Weights of a small transformer language model.
Size: width 96, MLP 384 squared ReLU, vocabulary 5239.
Architecture: normalized queries and keys, local attention windows, gated attention, capped logits.
Training: 133M tokens, 3847 steps.
Each number is 128 + 24 x the weight over its row's rms, rounded and kept within 0 to 255. Layers, rows and columns count from 0. Numbers have three digits each. The size before them is the row's rms in percent of the matrix's.

# layer 4 attention output, 96x96, rms 0.131, rows 0-95, columns 48-95
102:141099130139127137150138148086124102148121098120111152107128123115108125114148124095119141133112114144147121121136137134128122108138106147132096
127:116121113137123136123121115156125157131111104098144156106186101169158142123151136157155126156181119153103187147090131120079184145107096122115103
103:089072126129120145112147146166118161167128121146160102144092113117132140134077138141136106073110143099108098138122120131157122147104163117105129
122:113096157123111149090151106146117168127127133130137157120159135137120101095158161107161129132148112110110150138116156119128167135127121123121102
123:133100138156164104145124135105146119118121137134104124158109131095109109146134141096113151104067125104150081110162161120146108105160136138165151
123:123152138135111152112125139158097123105111113087157159080162139159159150126137138124142114123179130159089158147088120139088181148122115092124097
141:117152109103109127122140128135129123116145140111153154059173152162159164120146135145148119161201153160084151152097088145088182172107103089105096
111:093143113141094170112151153123111129133130096131157147129164135149149101127169157131172101134147137125087130151089138172096173133128125089135118
080:118109154115149147115139089090108142142104169094134152181125116106116114136141140141120121093129140108129103114167156117140092110108168156132112
102:124183111136142111141134127091146072119142160110133146081131150145129142125137131125156133183147133108101145141106115167113171169108125120102106
107:148115151184156111156095093172158147068128120172121127097171115132143137110136108128113141149133122132122140131108109131104129132142123113143134
072:140139144127112154153093094123154114094134144113144134115152160134116141121118131126115127117130136133091130154111104113088114117107121126131098
083:136142162180119144135106120106124091091136084124116164155123130090092103136132145084112142103095171097128135099182145141168112126147128154167123
085:149126133092154159123134161136078140163081124104112124145116160106104113106132099112122120128139098114153095115127150125139121115153138126098134
085:157096171114159149136113162159100150124101128096142142108128148166124140122121087133130123125148112155127130142139123146114111129086093124096094
095:144186141130089133142111146040094086144143067144116146115151124151126133140153127118123149187166119153125148115141109107121159125116108143117093
154:119132140119114120131105113114122134147133111146132062131082099062129170119087122132093115081094132110129107130134092092167100145148182118152131
084:123129109105113132137125118141122116132133139147147156116107136155144170103111104152115097119163154151108121135121107108135137132096136122099095
097:123057139111118143095146085152122171170127135162138107169118124105125124142127085150116125094101101139139145142128140124118117096135133146115116
088:144135136173101106117153097094173115077146118152140124119144138119134159135121100133110103128127133124108144124137125110129134140133124113146117
090:115141103126105112108119116119131082130165139127153105149121132142147095108132136162142081124118132144123152123115139161131128115119124121138127
114:174128156126152130177118128066117117105104128104130123100142144132117117096162147103114137129126104123121125130122141122141122125149139130121102
092:126160097143111085147092114118136093116134133155140144119137148156130131136140109151126135127152154153127143119137122150108145156120142119115115
071:125152148137125121110108132165078156114124115128144092110121146125119149127113117120109125121112135130129120122121090156114122138120136109103089
081:115096128109112145115137135130109145137134099160127101126144120130148150116129142136115121105144119128116139142115137102132131118110140138143130
093:129149158172124153132137100120125124119130094171095130129119083119104127110141147093119147130123094101154137117125148101158112105168161151184144
118:080133116090088147100160133115111138156152126170154116118120130147152145120113111147136094117147144133107140155109119115113136140100130116115115
091:121162129125126148159152149121121119143157144148123120093129121141142123121142151107135104135141102143111110117116149123114172135113108128088098
114:173154125197135111169096121127175101080147099111118126125153151143114137105138121132131122133130116131136129134121138105135124119142120110140140
082:132124127150124176132143139148124149140126132143135132124106147132132128109091126128121130093130141099115096132116104160144126134119148120100126
133:112116150166119153102143133152144162105142109148127114166080094106126129119109120122107145102091140105148111129132120126152107116137134141152149
097:124126109096154116121160113164125159134118188124107164108163145169134100132159128141136140140147113151138165109136147136092152127137108128113133
090:127096130117130172111114118128096173154107122112130112154143115098083121119137099121108127127128080123148169118108128125139105085155157142121104
131:114160092122120082166089176133130090117171122133126146102123126136133166141127112134106132131160134117121140147127097115133127140105130129138093
095:107147096144109095134142126150187110100171134172131116170133107111112118109151154126133117111111120121132136141119144086151128124139166133184134
078:146147125138157143121100145129126125124082137091158163150157138163142127141142092155152101112155141128100096142093149143110136142117149109132134
111:121138071105129089127176094166166118133171199141108134114105154126099136102104134117118149135128122138139104119132109121148131112134112136116136
101:132116131095122141104115130085098138167082127100118119130141136129130156126126116134100148125139143112123122125128104121114125138132119134125117
106:115102186106139133097106143151062128136092122092145141160135136111151125170102090148116133114130177130121133115158103144122110137115117119145145
065:168130161108139146135108154112112142171084125089092167123160154133104109109143124120161137163127114118144121122120156150104123120132090111103153
101:152100208106155173141125165094106135126107129118137125135107143114125123116105098134126110103125113129125120143134132129134088119130136118114141
076:109089133163128147125130103169149163100132125146145108112116125136132146133123081134125113129123134129133100146123123145114124132113112117103103
129:145113068100129111152169158123144118143145142112139159129134146167139109122119140146148128139140116131127149133124139146126135113110109147116124
087:126093128103142113111155112141127118133128200110121126115125141120106113115113144107140132117097104127141116137159134158132105097126100151123124
086:116132117126130137130150157134142145120144139145122154150119119181159099128136152156156139141129121149137125120113162146140115112089103150105173
101:116124107104128138124163151115144126128155166133146118093137161158135130124123122146132125137158105152111129145098122147108137149102110106101124
094:133189095129125077141157133132155080115174165128137129126083139113128138130103111131111136102114131111117120135134120139143127131120165136133125
092:103142114106141089154135139125148126100154161150130086122103147122143148136106149143121142110093132113123110149129080141141111155135165106132127
076:129157127137142098180080136110141069084134107095151153122140150135129133145123118132136108125171124157101100136111114133128153129108149111123102
083:144111188113125144132115143184099142139122144134143127126082144108133131125093110128096143124120145097124087140141108122142108145124139129120136
072:120128103086133114125177131098123129173137129156139118125110145140117177134086113142120140084151118129126097170098080147119125149111139134117136
102:151146114143081084157158124135189107108200149164152110103095128129137159130102139129105109089156127141107131158107094120143134124114156127114106
114:091108117128134124085140133172125171119129131138129160152153134168156099153133118151181095149154159157127150119124147142089164136093091114115120
060:127110147127129171132157170129091174143111088139127088161131097104144150132133112124121096111122113127118138135123118142096164136124137144137137
065:110097120142132100138113099129114098135147153129165108157096122139133154138108115168122122136141137147099141166096090140144123144104158137129110
107:143147128181119117104084141168158106077141130123132138165131149138138108167113120139136137109105154131128117134148142142113120126123110124152161
086:095088145155132135112089156179109147111118118141145105153130120124143140147151106126134103126114120147122112140125146119131146118121123117156109
104:123168141141102133103120133112088126158123085140109168106164082110113107136152160084141144171143131128135176088170142114132138147150100146137115
104:163169154149127114169093162100116090106134096106122130077122115117143175128119146089131124155146129147115130125144100112121159162102085126110085
088:140122114085151140133129134126102176136090140125103116128135117094090126138140126111128122152123133128140083101145141126137129129156128138122149
079:107124086091133118119142100120143110151138151113130123141157113130122121140137110149109130156172114131141161113135125114117100131103135136133123
095:107135139120122118107114120143099122123141153123136168124143109141144128144129140142139121164161132152126178124127109130100146134087108144102087
107:147116125154133131165111102142159128105132143144136125128102151129136130102087138130085128088113141096119080147130105118154094124114133132117123
086:135154122164107123130090101124120090116138088123115147147195145108086117134185097134138133183164119135139154100154137102135112128141148148136135
134:170131105106123107147165133137135125151136142134102133107150148134094103103154153093136148148141070128153153125136155118130121117146123152111134
144:138134127143151127144118146150127131111118139144125156128149137150145110140135132129144140150131122136135150119131138147118147128136111132123143
080:103134114083136132122166129101131104150129141138113108144105130120106148103126105139125135138128168092141107105132085139151094128124157125150125
122:122136092125133121137142135159145130123128133131143135132129125123137105134121139123129119100113127133121113125134145132129112127149122112130127
085:146121158166120120138127103113155147096119102173135080109111114077142170099110127106098134111109112123131132138104087107145083131164140107135119
082:091152112123104107105172094098157154142153128159102163124179133120121106127192168095138155139146102132141159119122160120122133108149100137161105
093:150153134146136133148095152122114087125124154110120134160138120113121105126142133121157144137107098121140130120130162127117141101146114144139147
091:125148120118115127136140117137141112111160158167134145141131137127120118103124102118143124119131131103118105124136153140155107140138144126122145
092:162174097132133098151117175149155098114141128098126149129153143130125111146117123128161138139140127130117134118117143142128143119128104134130147
116:131120155101135123115067154116077133169081099109142124140118125123139119142135101141128124129120127121131116141147136135149102127111121138137139
113:133142171091130159109162158124111129161124150126121153130119139133148122120119128151150107130147144139117127123122124114116142137107116114109127
082:120111125068124141110151127072094141196122133138119113138111133131127133129129130121100127131109134119142110107144112132145097115112140136121122
074:137093162160119167090158124096162136108116137178145141129105122109141130101135137122112147119146119104113125138124127109168105141118161150124108
125:097133108133100124096140114110130157151146084167098099165098088086106120122104164110119143113069142090161134104139130111165112110176160167190172
093:102098138155124116135133129135177189088137105129140107120131094104145149124142174115122131115108114150109119134124110127137132143119114122134091
095:126142129133091116123065082094128102127142129155143111109138117132137151129142131129112120123156138169118139148117088132100123148135154100140100
099:143155110138120120144159122137160137118136123162102126128140140101106112093119153107124171116112124116156123104140134105135113112151120127152150
080:113135109122120077133145147151152131130152138121144092105115136149137136142133114139145137128132101128130142155113105148113123125106143129107144
076:110123098156129090136130127142182140073175124142131120155130123147118105088124170113156096113083104135142113134102174130159113119135131139152122
093:136129133159096161125129199137112113105141095123111123092109135104131140111130150084123168132105114126133114140119120136123138125157114129144156
083:115152145135164120120116110128117079090113179057152166170131167146146103151118103169166129137125168111107117141124163160111174123109105123135137
102:127120157128117163105103157128066139172087102128127130146093116105130137136107074140094127113111153120139110111143119135111123131126150117132130
134:099125113117128115112143081150143136133142158155118101152132147128115104151124112135119132123105142108127112127150134130111119105133124137140145
098:129118138147148132142113147184122130110120131102136133125105108121144129124131146116112125111114121131129125135133142114137132116136138126156116
091:139176132148112126136101148107144092150126123149134111154103105098123114131132114126100122129102146136151128129149111126128089115152176123148131
118:160161095135078111129140123087143103166156092141110144106153115161123099145163164090133144147148090149132153107139155107111170105152095139120124
123:134120177126141143132126134108100138131103098140110141088141125136125158114134136094131139148158131137116150134128108116103165142108092127111084
098:135152138159103124153115130108183120076169096175162118122116119127165135136098141128114119134136131137126143126120111118137127145113117134123124
121:137132142135125136092102090113100155136105129109139139115132118155131118122154132123143111153150121129119150136111135116126145120106131141112095
090:158185110124098115145112153060109084144137100110116139131124145129127135103124108142135134131135131126125113132138119141130143142139142111134141
090:152096134073172114159115167112118136123093143089119120114113114121112138120116125121129140147113097135142130130134102142139098108113114167115113
079:111099144127133105091072081145107114139116125114121108187132146120132119138142106155125145107108117140143139128127120141089133091149114135131142